config = dict(
    n_layer=11,
    d_model=64,
    n_head=2,
    n_kv_head=1,
    head_dim=64,
    d_mlp=192,
    vocab_size=1344,
    activation='swiglu',
    norm='layernorm',
    norm_place='pre',
    norm_eps=1e-05,
    positions='rope',
    rope_base=10000.0,
    rope_fraction=1.0,
    qk_norm=False,
    attn_scale=0.125,
    bias='none',
    tie_embeddings=False,
    parallel_block=False,
    init='uniform',
    init_std_qkv=0.0553,
    init_std_o=0.0,
    init_std_up=0.0553,
    init_std_down=0.0,
    optimizer='muon',
    lr=0.0126,
    lr_mult_o=1.31,
    beta1=0.93,
    lr_head=0.0105,
    warmup_steps=200,
    schedule='wsd',
    decay_fraction=0.8,
    decay_shape='linear',
    final_lr_fraction=0.0,
    batch_tokens=32768,
    seq_len=512,
    doc_mask=True,
    train_tokens=124100000,
    steps=3788,
    dataset='wikipedia_en',
)
Each number is 128 + 24 x the weight over its row's rms, rounded and kept within 0 to 255. Layers, rows and columns count from 0. The size above them is the row's rms in percent of the matrix's.

# layer 8 MLP gate, 192x64, rms 0.302, rows 32-66, columns 0-63
size [109  91  98 100  88  83 106 134 102 113  98  95  83  98  78 107 111  96 113 105 108 102  94 109 103  96 100 102 116 107  99  97 109  85 105]
[[150 159 174 112 140 145 140 179 168 132 145 149 156 129 149 113 169 170 145 135 184 148 170 161 150 142 170 150 161 158 146 163 127 140 124 167 168 153 146 126 151 135 143 133 148 137 165 112 132 143 147 126 131 114 129 127 132 137 152 146 127 128 130 149]
 [122 123 173  88 117 140 149 168 117 114 131 126 136 115 126 102 137 131  78 116 175 136 130  95 128 135 104 116 131 162 125 175 152 137  90 137 122 157 136 111 124 135  99 135 127 171 102 112 140 133 134 165 100 156 103 104 130 170 159 137 113  64 130 152]
 [ 93  76 188 103 129  70 146 101 123  92 167 120 109 171 151 119 131  89 149 175 129 132 138 137 110  90 113 143 118 116 113 117 150 108 130 136 125 127 124 131 122 107  91 122 138 109 106 129 151 152 119  74 123 162  99 129 104 138 148 118 131 136 113 121]
 [172 109 118 150 100 123 133 143 148 118 137 145 112 133 131 112 106  94 146 118 140 144 126 103 119 145 112 131  98 131  85 165 150 130 122 157 118  94 135 153  64 124 154  90 141 120 155 114 124 116 145 123  62 174 165  94 123 136 121  80 143 115 103 125]
 [169 110 153  81  79 168 159 113 138  96  95 141 122 133 107 127 157 122 123 121 170 116 141 165 125 113 131  94 129 122  98 143 138 122 144 142  91 104 105 118 132 128 139 155  95 149 124 138 109 151  81 106 121 161  97  81 138 122 122  88  97 125 104 135]
 [158 141 132 105  96 115 133  90 137 173 117 140 120 127  94 124 139 106  88 135 117 143 105 148 147 131 166 189 129 121 155 169 157 145 132 108 113 152 112  85 159 120 123  79  78 156 125 112 126 123 122 137 126  84  97 107 105 158 130 125 153 108 132 121]
 [165  93 150 137  69 166 124 180 137 118 140 107 134  62 118 100 116 134 113 120 119 107 146 116 152 110 139 128 140 123 128 135 167  93 103 160 162 110 117  96 172 166 128 129 137  97 108 115 130 144 114 106 133 145 125 161 126 119  96 134 106 109 102 114]
 [155 157 144 144 156 119 102 108 176 135 158 153 142 163 123 152 174 122 172 137 124 146 144 142 116 139 129 156 116 142 151 139 174 113 154 145 115 137 146 139 128 140 116 151 166 170 142 168 156 144 141 118 125 170 169 146 149 152 129 134 166 131 176 146]
 [119  76 169 148  95 150 155 151 133 100 121 142 133 143 129 158 114 162 161 157 159  97 163 137  96 124 112 154 146 125  75 151 129 141 126 146 118 110 104 144 109  93 104 150 139  90 142 130 178 151 135 118  81 101 101 133 115 136 141 125 121 114 130 161]
 [119 119 134 118  98 154 113 146  94 106 128 113 110  94 122 125 102 163  90 101 127 142 132 123 126 103 151  91 134 117 154 100 105 119 109 105 115 102 105  90  75 144 121 128 103 127 143 139  82 102 131  65 123  72  91 154 128 126 107 133 127 102 139 157]
 [ 83  91 146 168 102 136 152 123 125 123 153  89 109 143 169 141 152 127 114 104 108  76 121 113 103 127 134 172 143 116 146  98 120  83 104 129 138 151 121 129 170 125 141 119 137 123 101 123 104  84 134 145 131  94 127 133  61 115 122 145 144  96 131 137]
 [110 120 126  81 102 139 118 134 186 106 148 113  81 112 114 143 138 133 120 143 100 122 108 133 133 126 124  82 111 100 162 156 144 138  99 122 181 152  70 107 162 178 128 129 118 105 115 124 143 122 118 116 149 108 107 138 175 138  97 131 140 103 141 112]
 [140  98 171 135 120 107 123 110 116 110 138  89 107 124  87 145 134 102 119 156 106 102 125 101 124 136 145  97 167  93 118  96 174 109  94 152 116 119 134 123 105 166 153  90 148  78 114 157 102 135 110 142 103 107 120 127 136 102 127  99 143 152  77 138]
 [108 110 118 122 111 159 145 136 121 114 133 109 137 125 135 156 134 171 163 142 125  65 110  85 140 125 142 109 135 117 119 118 110 106 127 159 185  54 180 136 145 176 146 130 157 129 131 129 132 146 118 134 139 110 114 154 118 112 163 102 131 141 134 100]
 [134 116 128 154 129  96  95 144 121 177 155 158 150 158 192 111 146 145 134  68 121 144 147 143 136 128 118 133 135 116 111 154 164 112 128 134  87 142 177 152 133 148 119 130  98 138 152 111 129 122 184  85 129 106 112 133 137 129 122 129 160 159 155 131]
 [130 118 138 131 136 122  99 127 153 125 174 131 116 164 113 138 122 189 180 145 108 144 139 171  92 156 116 117  98 111 120 116 112 157 136 132 123  89 148  99 104  90 122 118 144  88 141 172 112 153 112 114 135 126 124 129 104 124 111  72 157 124  97 157]
 [ 98 125 118  75  92 134 151 136 159 142 149 140 113 134 140  64 171 113 124 161 103  92 111  99 121 101 164 161 114 110 145 119 132 121 107 137 158 147 144 122  96 118 138 136 133 137 118 139 162  59  94 128 135 110 116 109  97 126 148 145 103 108 138 133]
 [137 101 143 182 139 153 146 101 135 113 159 156 139 164 117 107 119 154 117 180 142 179  94 170 114 112 165 131 122 140 132 149 123 120 117 131 152 155 147 168  98 169 125 114 106 146 143 164 148 119  77 141 118 167 133 112 123 136 135 113 127 122 116 159]
 [146 172 154 128 166 150 126  97 137 139 164 172 133 144 115 119 155 119 128 146 178 115 193 133 175  82 166 133 130 149 115 137 122 112 141 149 156 146 126 146 125 139 139 129 111 139 135 160 141 134 175 107 131 151 110 168 126 158 108 136 125 132 158 158]
 [160 124 117 153  75 131 121 144 173 104 127 110 171 161 145 141 137 116 119 139 160 136 109 105 129 124 111 105 105 106 107 155 123 111 131 149 140  80 136 103 130 114  58 132 139 114 152 138 117 181  83 153 130 147 132 127 120 120 180 128 143  99 130 149]
 [106 126 110  65  99 116 118 131 148 133 139 124 120 116 175 112 103 181 138 147 133 118 136 141 150 120 121 133  89 146 109 153 123 129 106 123  80 122 150 173 110 117  89 130 144 142 134 137 108 152 103  71 104 108 124 153 120  98 127 156 122 118  74 157]
 [124 104  98 149 120 105 101 174 138 102 133 164 131 148 125 134 137 121 124 130 155 163 161 124 110 108 139 108 135 146 129 126 128 100 156 153 162  94  98 127  99  73 104  96 170 113 110 142 112 144 110 121  68  72 139 112  95 131 134 152 117 113 115 150]
 [133 162 160  63 101 125 152 126 152  84 148 122  92 163 154 129  93 154 124 130 114 124 141  84 115  90 124 125 154  70 153 145 128 123 143 129 102 115 119 122 138 114 142 108 163  94 129 144 107 124 107 118 148 136  86 122 110 112  79 103 122 130 112 146]
 [ 77  97  83 147 121 110 112 125 124 121 152  92 116 151 159 102 103 161  78 133 134 128 111 157 119 122 116 104 110 133 117 105 161 120 129 106 123 136 122 117 125  89 111 128 130 168 162 147 112 130 146 160  90 129 123 153 145 116 106  92  99  95 135 192]
 [170 102 157 142 138 121 130 134 159 110 128 131 157 135 143 163 135 149 102 166 120 104 115 164 145 139 141  80 114 156 125 118 146  36 134 160 122 160 134 133 152 147 110 125 138 158 129  95  82 129 118 148 120 115 152 152 139 123 157 106 142 133 159 138]
 [124 128 130 182  90 121 147 115 159  62 171 134 121 142 146  49 116 139 105 123 136 112 122 135 129 130 112 101 112 114 144  97 174 105 134 104 135 124 143 112 120 117 155 176  92 131 122 136 111 100 133 129 109 128 141 157 113 158 129 103 157 132 126 149]
 [154 127 138 136 118 141 147 109 126 108 172 118 134 129  85 152 104  82 127  92 106 129 188 129  93  99 118 158 157 111 147  89 147 115 100 125 112  90 104 112 128 107 114 104 138 160 112 155 172 121 128  98 147 130 131 120 124 158  99  87 126 120 172 132]
 [124 125 162 116 115 119 171 101 137 123 157 153 101 184 127 125 146 117 166 143 172 119 166 112 164 137 127 133 129 130 116 184 163 107 147 107 115 112 157 175 111 140 135 132 119 156 139 133 137 109 135 116 161 126  94 151 111 102 108 135 179 131 123 170]
 [141  93 139 129 123 141 112 140 136 109 152 141  76 132 163  90  85 123 147 114 121 170 178 110 120 160 108 141 108 129 133 131 178  86 118 160 106 148  97 105 108 128 123  99 125 115 144 142 106 146 133  82 109 120  90 133 114 157 118  79 108 121 120 153]
 [102  86  91 154 118  94 116 134  76 112 130 101  98 140 148 111 120 109 121 130 113  69 100 146 142  89 119 129 174 147 154  97 144  84 122 163 102 118 141 119 123 150 152 142 129 162 113 135 112 154 107 115 126  98 106 115 128 120 100  72 124 130 128 134]
 [ 94 122 119 127 162 118 125 116 152  69 141 163 194 135 143 139 114 162 152 167 134 121 119 124 100  73 138 106 113 133 164 130 162  96 129 113 104 151 162 122 128 112 149 160 160 101 137 109 132 157  91 118 135 105 129 167 147 152 131 124 147 131 122 116]
 [162 102 173 112  95 149 111 120 147 105 147  99  93 150 142 103 100 146 126 118 104 138 118 137  72 152 120 109 162 141 166 161 126 146 161 113 100 101 109 109 127 129 133 102 132 148  79 170 171 142  78 135 144 119 124 116  96 114 131 103 134 128 133 123]
 [167 150 103 146 133 125 179 127 128 134 158 149 115 146 107 111 160 129 163 144 143 128 135 135 131 112 139 134 118 146 125 155 159 158 121 137 154 164 116  95 152 166 118 115 115 133 147 124 136 151 159 174 116 197 170 144 140 109 156 123 174 160 131 162]
 [110 134 173 151 127 123 166 123  92 132 178 139 125 114  96 145 147 142 103 138 129 140 168 158 139 142 120 119 165 180 123 103 153 100 188 119 135 138 111 155 136 139  90 115 156  94 124 120  89 138 115  92 136 132 158 131 139 126 135 103 163 160 105 140]
 [136 108 110 133 130  77 135 120 143 120 127  95 114 114  83 125 181 148 119 170 167 138 152 124 130 122 109 123  66 112 110 135 121 127 159 173 115 126 149 112 119 153 149 138 122 153 144 154 122 119 124  80 119 156 172 136 145 155  82 145 125  89 124 142]]
# layer 8 MLP up, 192x64, rms 0.277, rows 32-66, columns 0-63
size [ 79 104 111 103  96  90 103  92 110 104 102 103  85  95  89 107 102  86  99 102 102 109 101 107 102 111 106 109 124 113 104  99  81  95 101]
[[117 133 159 112  96 137 127 115 110  96 157 141  98 146 165 141 106 120 185 149 175 120 127 126  85 139 130 105 133 152 114 109 138  96 128 127  99 140 137 106 134 158 188 116 128 144 119 175 161 133 161 138  91 130 127 118 126 166 163 126 140 108 166 153]
 [155 102 154 131 144 164 158 129 117 105 125 112 141 136 139 130 144 126 148 143 134  95 159 155 157 156 174 145 166 135 126  97 131  84 126 107 147 141 137 108 165 173 181 118 144 138 122 167 145 160 143 114 191 129 180 138 111 141 140 125 124 133 126 120]
 [109  87 158 118 117 107 136 115 112 139 126  95 100 171 115 159 132 134 136 147 150 126 118 164 123  71 119 161 112 145 100 124 130 137 110 127 103 163 126 140  80 139 115 129 147  89 138 153 148 156  87 125 140 141 102 106 125 157 190 107 121 177 144 131]
 [154 142 105 159 132 142 145  68 110 155 111 171 139  79 110 130 159 135 161 117  99 130 146 138 119 163 130 143 143 144 113 117 131 120 152 147 148 103 148 110 103 111 174 120  85 165 109 123 126 171 102 122 111 148 107 113 150 137 160 159 158  89 123 139]
 [141 162 109 124 128 114 114  79 137 114 158 113 163 118 148 137 109 170 115 158 158 133 129 126 161 128 167 134 136 131 130 136 126 116 121  99 157  98 153 117 136  84 155 150 135 117 138  83 152 117 142 139 107 137 107 137 179 176 189 165 119 122 127  98]
 [167 128 113 112 161 146 117 149 136 151 127 117 114 147 116 111 141 135 119 115 145 120 128 143 165 169 156 127  99 124 157 138  99 158 129 127 121 128 135 154 157 133 148  75 134 150  91  94 143 132  88 131 141 180 138 134 187  98 107 117 175  90 108 159]
 [ 88 139 126  98 119 129 126 155 117 108 137 137 114 156 147 109 160  86 156 141 165  91 116 145 123 119 126 171 139 157  88 102  68 117  79 108 156 121  92 122 168 110 139 120 134 131 163 145 100 121 167 139 116 155 118  92 100 113 134 112 147 137 122 121]
 [115  99 171 105 119 100 151  76  93 138 173 122 149 139 133 117 127 142 131 127 153 106 162 118 179 121 140 100 158 135 118 144  83 156 137 107 153 133 118  92 173 131 108 133 125  88 141 152 119 136 104 129 137  73 142  99 146 116 141 151 108 103 151 135]
 [131 126 161  93 164  96 119 175 130 132 147 112 139 136  83 158 126 152 102 117  86 149 146 128 145 123 153 120 137 147 113 134 106 112 118 128 161 141 107 108 163 115 100  89 133 125 165 141 119 169 137  85 109 103  83 159 132 171 117 159 116 133 114 164]
 [153 158 134 198 106 118 153 131 125 122 137 114 151 160 138 146 112 122 141 149 129 123 146 123 104 122 136 118 118 144 153 180 174 144 133 142 159 138 206 147 140 157 116 150 117  92 107  97 134 145 148 114 125 119 169 124  94 127 140 174 139 127 146 134]
 [117 141 130  79 113 144 151 130 128 129 120 127 179 180 125 192 118 131 136 100 144 151 141 151 157  99 112  85 102 119 143 123 143 141 144 110 144 122  92 131 115 154 108 124 155 129 161 120 114 171  90 141 131 101 120 125 143 145 102  66 139 152 106 120]
 [135  83 115  89 143 131 114  80 112 134  89 136 119 115 147 108 126 119 128  97 124 112 121 113 120 130  65  83 131 124 111 110 126 136 121  97 169 141  71 127 100 156 150 144 131 115  95 139 114 141 129 112 116 139 126 114 137 155 141 141 108  76 130  65]
 [ 98 144 108 108 148  88 140 133 142 160 155 165 141 115 166 163 135 169 118 134 135 143 138 133 124 142 128 107 116 153 138 115 120 164 123 145 158 118 147 130 137 138 161  96 117 161 190 127 136 114 116 161 109 136 134 140 107 158  58 110 134 139 178 102]
 [108 114 151 130  70 114 156 139  70 114 131 120 138 138 143 156 144 169 150 199 143  84 124 155 117 137 117 107 163 115 143 122 135 113 127  95 130 162 102 174 105 145 123 104 121 115 149 145 103 142 123 121 121 158 104 159 147 163 118 141 131 147 137 139]
 [116 103 161 160 144 135 167 127 135 111 140 144 121 120 154 141 136 130 122 127  94 123 167 102  93 155 120 141 154 130 112 165 150 159 173 153 153 115 124 116 161 161 128  88  96 122 114 134 162 116 174 137 140 131 142 159 127 122 171  83 168 156 110 158]
 [125 150 118 137 139 122 116 156 111 102 120 111 123 143 113 120 164 125 141 121 129 113 124 180 111 166 139 141  98 103 116 147 156  77 183 155 111  87 122 104 173  88 116 120 143 141 127 187 142 116 114 121 140 127  96 167 110 148  97 106 126 161 108 150]
 [115 123 148 154 156 131 119 122 153 128 145 120  94 146 123  99 164 127 107 130 117  73 135 103 130  75 169 151 116 126 184 105 141 145 141 122 130 151 103 132  98 120  81  95 106  98 156 134 129 120 150  95 113 132 175 164 132 135 157 139 110 150  92 117]
 [126 136 104  74 118 112 118 120 133 141 113 141 172 127 144 124 151 111 108 147 159 149 167 124 140 129 129 134 144  97 101 123  80 144  84 123 127 141 106 139 102 126 103 135 176 116  61  83 111 156 122 144 165 130 153 134 121 117 149  75 102 122 117 126]
 [111 174 160 164 107 135 125  91 124 134 114 135 126 143 124  98 133  77 132 128 127 119 157 156 125 162 118 120  95 141 145 175 116 164 114 148 152 174 130 152 117 148 152 155 154 130 111 122 110 140 183 147  83 155 146 146 144 132 137 120 130 120 167 173]
 [162 189  96 171 144 110 143 130 122 133 124 161 122 140 150 165 138 109  97  94 138 167 107 129 138 143 173 159 118 138 134 129 128 172  68 130  93 157 153 148 123 128 102 132 155 139 117 154 135 113 163 129 112 156 112 144 154 154 148 137 128  94 132 138]
 [144 146 161 117  76 136 134  78 115 102 128 147 161  86 135 130 102 146 158 128 132 145 117 127 132 119 105 123 110 102 131  94 149 127 122 111 143 120 133 103  66 103 155 131 124 146 115  68 155  75 124 111 111 170 113 120 123 161  98 125 144 123 106 153]
 [163 128 164 135 105 153 122  94 120 139 118 161 115  98 126 121 119 132 124 132 140 128 150 146  97 100 116 114  68 180  80 144  90 157 147 158  72 128 130 133  86 127 134 121  95 116 137 124 125  97 134 136  98 172 124 143 137 164  90 134 131 119 108 117]
 [109 105 106 186 120 141  91 117 116 188 113 144 157 118 102 127 114 138 178 126 158 140 133 143 137 148 153 120 163 177 118 100 169 140 142 102 157 138 132 121  90 138 120 153 135  87 139 132 121 136 110 168 118 142 114 101 141 167 148 145 155 131 151 121]
 [137 136 119 117 111 116 139 143 123 122  84 119 132 118 152 140  79 145 128  83 180 144 125  85 156 156  93 131 112 148 108 118 108 148 145 146 122 123  99 151  86 124  95  65 144 125 151  92 143 133  96 134  71 108 123 154 101 116 136 139 154 142 132 129]
 [ 99 100 133 142 139 148 111 171  95 133 117 160  77 119 110 111 125 131 167 111 172  93 140 134  99 157 133 112  94 154 102 106  88 139 126 126  99 119 154 183 103 113 117 135 144 135 118 115 124 130 163 150 143  82  90 146 114 132 109 134 120  93  98 117]
 [171  81 126 118 115 172 144 133  96 147 120 136 102 106 138  88 122 126 132 201  96 162 134 126 129 174 135 128 159 171 147 157 105 153 147 162 111 123 134 112 145 154 136 105 112 125 150 126 139 146 161 124 129 172 151 134 149 105 133 157 115 140 136 142]
 [114 128 136 155 116  99 114 137 129 118 181 124 140 158 105 121 140 111 131  96 121 131 148 104 118  85 105  91 177  69  93 102 163 118 104 133 106 115 125 137  94 116 151 117 154 129 107 125 122 150 128 101 114 107 140 129 158 136 121 203 127 147 124  95]
 [108 129 163 146 135 139 125 138 112 112 132 120  81  64  89 100 153 156 139 111 116 121 113 120 125 141 167  98  74 146 105  92  88  96 137 148 143 110 173 114 133 114  89 118 138 139 168 119 120 120 129 120 143 135  63 122 120 110 120 119 111 138 144 122]
 [105 111 132 107 176  72 125 124 129  94 116 149 177 156 152  92 144 101 123 124 158 145 136 127 146 151  91 111 148 187 105 117 161 146 131  84 128 161  94 122 165 110 126 151 140 121 152 101 122 155 111 122 135 115 101 122 129 112 136 147 126 162 151 132]
 [ 68 125 118 123 149 127 126 159  95 100 112  88 161 167 132 129 111 109  92 109 124 127 126 137 131 169 121 146 142 140 140 119 137 152  95 153 109 151 139 102 142 127  92 119 131 102 117 106 139 158 171  76 115  61 164  99 147 125 123 130 127 108 144 128]
 [184 119 129  88  89 132  82 132 145  98  86 124 181 145 103  95 143 114 105 129 146 156 110 130 111 125 155 144 139 147 145 108 147  99 127  95 115 130 161 112 185 119 120 112 126 142 184 111 164 144 118 117 123 115 156 151 121 146 124 120 118 109 118 104]
 [106 110 148 144 139 141 155 147 119  82 119 123 119 126 129 103 120 181  99  97 126 123 108 166  93 147 123 175  89 172 140 145 131 153 181 173 127 120 125 123 151  97 111 142 143 109 101 124 149 157 130 135 156  82 123 144 136  99 120 149 125 116 162 102]
 [160 172  80 155 132 117 133 126  86 150 109 156 118 127  61 120 160 135 154 126 129 162 115 118 107 116 175 138  89 117 116 123 152 113  87 155  94 121 133 101 133 150 124 128 126 114 138 131 142 123 130 124 172 147 169 162 118 114 167  97 126 152 134 119]
 [121 170  95 147 119 140 138 125 149 120 132 121 119 115 157 109 136 121  99 128 139 128 105 169 135 121 108 158 104 161 101 122 116 116 105 122 106 114 116 111  55 126 121 111  90 144 128 108 147 127 139 117  97 140 157  77 133 156 113 130 100 124  58  78]
 [107 127 126  98 143 155 180 133 116 127 115  72 114 109 179 174 164 106 142 143 106 102 166 143 139 118 125 145 165 128  93 135 120 110  83 124  98 133 104 157 140 114 149  90 133 125 130 194 140  99 122 121 150 112 124 130 132 109 119 158 134 141 119 120]]
# layer 8 MLP down (transposed), 192x64, rms 0.154, rows 32-66, columns 0-63
size [ 97 103 111 102  88  97 101  99  98 110 103 102  86  94  85 105 105  94  94 116  96 109 105 107 100 108 100 100 123 102 112  98 104  77 110]
[[110 147 131 123 137 132 134 120 101 129 149 185 104 122 135 126 122 152 134 115 166 110 124 129 107 163 147 108 101 140 114 111 162 117  85 122  71 147  98  97 178 149 162  84 141 104 118 148 177 140 112 128 125 142 155 125 119 113 120 120 142  68 151 133]
 [137 157  96 135 165 131 141 116 141 127 163 152 120 110 127 110  59 178 146  90 137  86 153 127 128  96 166 108 121 113 139 102 131  89 111 149 116 102  99 145 192 163 142 114 136 124 145 140 108 123 156  96 147 146 144 117 112 117 131 109 131 130 140 147]
 [126  96 189 108 109 117 123 107 164 108 134  80 132 119 116 141 128 115  99 154 118 121 111 177 126 125 109 171 173 142 107 153  80 125 128 134 178 112 142 147 130 106 128 121 108 131 121  99 114 137 115 150 133 135  95 118 126 160  97 140 127 191 134 110]
 [152 146 131  80  90  87 110 110  93 141 108 133 120 143 134 139 137 139 127 156  83 118 124 139 169 140 109 140  97 112 139 116 129 148 130  97 126 141 161 141  97  88 144 147 138 100 130 148 145 148 138 138 118 176 153 132 114 130 151  83  72 181 149 141]
 [ 94 127 121 175  95 134 109 114 148 117 118 101 129  88 140 108 125  90 130 159 128 126 170 105  78 185 157 141 134 127 101 132 142 115 107 127 142 123 116 133 146 158 142 134 117 121  53 138 132 145 143 131 113 157 148 149 111 107 109 154 161 173 112 121]
 [127 125 148 132  73  78  95  85 169 133 139 137 103 155 106 138 131 153 118 130  76 152 119 148 155 130 107 150 111 119 121 118 134 143 140 172 171 141 163 157 132 102 112 158 125 121 149 116 125 108 109 135  75 115 130 123 107 159 135 108  98 167 128 147]
 [139 137 156 174 157 104 154 126 119 146 175 145 127 106 115 109 150 102 162 138 126  66 147 140 124 135 144 135 130 119 127 135  97 126 121  73 122 107 136 139 142 117 175 113 145 104 132 188 123 102 112 108 140 124 103  97 165 122  81 124 113 159 139 108]
 [147 125 105 122 130 145 147 125  90 163 135 164  92 114 156 131 118 167 143 122 182 107  71  99 115 143 146 127 177 129 150 112  97 119 143 118 117 135 118 140 115 118 129 105  88  69 160 134 149 110 143 109 137 134 134 157  89 105 158 140 139  97 136 150]
 [130 102 189 151 130 127 189  85 127 118 110  91 131 137 154 112 128  85 122 136 169 134 114 120 145 177 103 127 138  99 115 136 136 126 148 149 107  90 142  89  91 100  94 146 145 110 117 124 118 137 135 158 141 124 133 114 132 123 146 130 130 191 108 131]
 [144 181 128 119 152 143  78 103  98 132 139 134 118  92 150 145 106 144 121 124  88 134 130 137 105  88 150 142 131 145 113 107 121 146 133 104 120 138 108 128 183 140 116 150 132 101 117 167 141 123 145 129 142 156 122  87  87 152 193 100  94 133 141 103]
 [123 117 121 135 177 129 155 113  94 114 126 125 133  38  95 105 112 143 162 131 136 101 130 119 160 163 155  96 167 118 107 116 123 141 123 113 129 121 157 142 106 146 161 109 116 107 151  95 154 145 123 144 112 130 142 128 181 113 136 121 136 160 151  94]
 [135 110 158 114  76 132 165 120 145  84 138 116 136  90 116 120 153 160 150 109 122 162 121 116 105 142 172  93 104 130 156 113 120 122 156 156 162 110 136 147 135  87 108 138 124 163 163 153 124  83 133 138 120 158 103 118 110 174 152 123  92 129 114 110]
 [ 84 111 105 138 151 114 108 119 142 110 189 106 132 137 111 123 109 123 113 119 124 166 113 112 171 152 137  87 135 152 131  92 135 131 136 124 162 125 168 138 143 168 181 134 187 125 123 147 108 106 117 132 118 160 143 121 127 122 130 103  85 102 104  95]
 [112 128 159 112 134 114  76 135 136 147 143 154  93 116 164 140 140  71 112 123 110 165 129 170 147 135 110  97 147 125 150 116 153 111  90 125 129 141 108 126 132 159 132 173 113 164 100 105 136 115 123  64 116 140 122 104 124 165 149 165  98 126 111 143]
 [ 93 100 147 104 143 144 124 122 103 145 109  91 151 124 106 126  98 117 135 161  87 198 125 149 128 137 148 129 103 140 155 144 135 131  84 136 134 132 163 155 113 104 126 153 184 144 169 114  91 112 122 109 168 125 115 129 148 120 111  90 109 158 109 132]
 [100 126 183 159  89 135 128 143 144 135  96 126 134 138 148 101 124  88 130 132 135 106 135 111 140 127 109 136  90 152 103 102 138 128 127 172 197 149 132 146 143 115 113  60 145  90 125 143 133 103 161 111 138 122 110 118 128 173 133 124 117 141 101 157]
 [125 121  84 109 117 150 101 125 139 135 152 144  96 138 173 123 129 109 109 159 116 168 117 155 117 113 130 120 128 165 140 111 111 108 115 159 140 146 121 157 164 147 135 109 123 118 108 105 128 100 159 165  92 195 134 115 103 118 139  68 105 135  99 163]
 [125 138 128  67 139 123 129 138 100 125 150 120 101 112 148 128 112  87 152 168 151 127 110 133 126  99 104 150 105 126 174 107 183 105 142 127 128 132 178  96 132 144 122 172 151 109 134 117 111 165 175 150 118 141  89 152 137 109 110 120  91 129 113 144]
 [127  84  98 131 135 103 106 138 142 136 123  82 168 104 102 127 141 143 124 137 132 133 101 161 138 144 126 103 115 118 161 120 139 149 176 137 179 124 136 138 108  72 144 142 116 150 159 128 105 104  95  96 171  99 154 135 132 152 111 105 117 186 134 128]
 [122 156 139 118 119 123 154 153 162 147 134 106 181 108 108 107 125  86 117 143  93 155  86  81 133 139 159  94 140 106 129 134 113 121 140 126 141 142 166 124 151  86  98 137 127 134 127 137 118 101 102 150 129 160 132 119 104 112 153 123 108  78 193 143]
 [120 186 123 162 186 116 108 133 132 116 143  89 159 118 126 107 127 108 139 104  97 127 186 148  97 132 120 136 138 142 123 157 130 149  99 117  96 162 164 102 115 151 147 112 128 136 114 122 147 161 103 135 104 100 109 130 157 159 116 112 144  75 150 135]
 [107 102 119 107  97 135 139 158  93 153 111 129 131 149 101 178 138 137 128 112 154  80 176 154 153 122 131 139 101  94 121 120 149 135 100  91 125 151 107 135 150 195 140 147  90 139 127 147 111 135 160  97 112 131 138 149 111  98 123 124 150 151  88 120]
 [159 111  91 163 161 122 134  89  97 159 113 169 186 104 133 120 105 179 128 108 189 137 144 119 140 147 135 141  83 131 146 113 143 154  99 130 106  98  98 107 107 125 123 112 113 135 136 111 160 126 134 138 100 138 120 143 127 142 113 130 106 143 142  84]
 [138 102 134 136 164 174 114 167 117  76 140 121  87 112 110 113 144 150 134 126 152 170 112 156 136 124 145  70 112 175 155 123 111 129 145 116 124 124 131 110 123 151 127 115 118 130 161 127 136 108  83 131 129  93 157 174 104  97 103 118 158 123 133  93]
 [155 187 156  93 154 127 158  97 125 139 106 125 135 135 161 139 138  92 131 128  96 113  97 120 105 125 127 163 127 104 130 151 110 103 131 157 107 126 132 138 118 135 125 140 128  72  96 135 115 161 118  98 150 181 155 106 105 101 137  99 114 186 131 133]
 [174 107 139 123 174  95 116 148  98 157  88  99 162  97  65 112 155 133 133 124 168 159 118  97 116 139 139 114 163 117  96 123 122 139 152 151 106 122 132 120 128 117 118 108 175 154 148 132 107 161 119 115 128 114 101 129 130 184 118 124 117 138 120 150]
 [154 112 122 157 149 108 148 128 152 121 122 134 174  88 140 110 115 137 134  92 133 155 165  87 115 139 129 130 180 138 151 127 134 138 128 109 181  93 108 120 137 175 128  97  92 149 119 152 131 160  73 140 144 140 107 113 107 121 131 101 137  87 106 106]
 [114 135  93  84 133  83 107 116 133 136 150 153 116 157 200 103 144 106 118 132 158 131 119  97 125 132 111 126 140 100 130 170 127 124 160 136 149  98  71 147 138 119 139 141 111 121 126 122 136 150 120 131 145 132 164 131 134 143 111 166 151  76 160  90]
 [116 162 111 147  90 135 143 139 139 106 132 145 107 161 108 103 153 142 107 122 155 140  89  90 140 144  95 104 126 138 127 131 116 134 160 126  97 127  77 182 138  67  91 170  77  98 146 119 154 136 140 132 139 123 151 139 142 113 137 152 146 156 130 129]
 [125 122  99 155 167 121 161  98 136 158 162 151 131 139  62 117 125 149 158 119 103 118 168 130 149 103 134  98 105 143 107 119 139 145 105 110  81 117 163 145 140 105 146  78 126 147 162 123 112 141  98 124 144 119 128 125 168  81 139 128 131  96 149 141]
 [ 92 112  99 148  59 126 152 136  90 107 130 127 116 133 127 164 144 142 115 126 167 170 134  90 109 140 161 100 108 109 139 158  84 112 120 139 121 127  97 129 140 137 113 141 110 156 106 180 123 134 112 152 129 155 143 139 105 167 109 152 165 122 127  95]
 [142 151 179  80 108 106  79  94 143 155 138 132 104 152 116 138 166 104 124 138 119 125 135  95 125 171 130 149 114 156 120 120 131 152 131  90 101 152 112 139 118 151 130 134 149 129  87  84 131  82 134 139 151 134  79 152 159 148 133 132 104 144 156 113]
 [114  62 136 105 150 120  97 123 156 119 113 110 148 122 175 133 117 140  98 127 122 143 141 125 141 130 104 155 164 172 164 143 105 103 120 126 158 132 158 151 116 123 125 127 137 178 117 151 141 135 124 123 104 125 118 113 137 142 116 117 132  39 140  92]
 [130 110 127 127 136 140  99 139 116 148  85 141  98 149 106 126 128 140 183  92 122 127 130  85 112 138 160  83 107  94 137 127 132 113 106 125 130 112 148  92 186 123 142 161 127 145 135 121 140 143 150 143 130 147  99 149 130 104 127 164 115  67 178 157]
 [118 135 114 164 127 128 136  95 171 142 164 128 116 149 148 166 104 131 116 113  97 128 170  98 143 103  97 123 122 156 114 140 131  90 133 117 113  85 148 167 154 113 142 149 101  99 154 163 107 132  98 155 107 101 141 156 137  81 125 114 124 163  82 134]]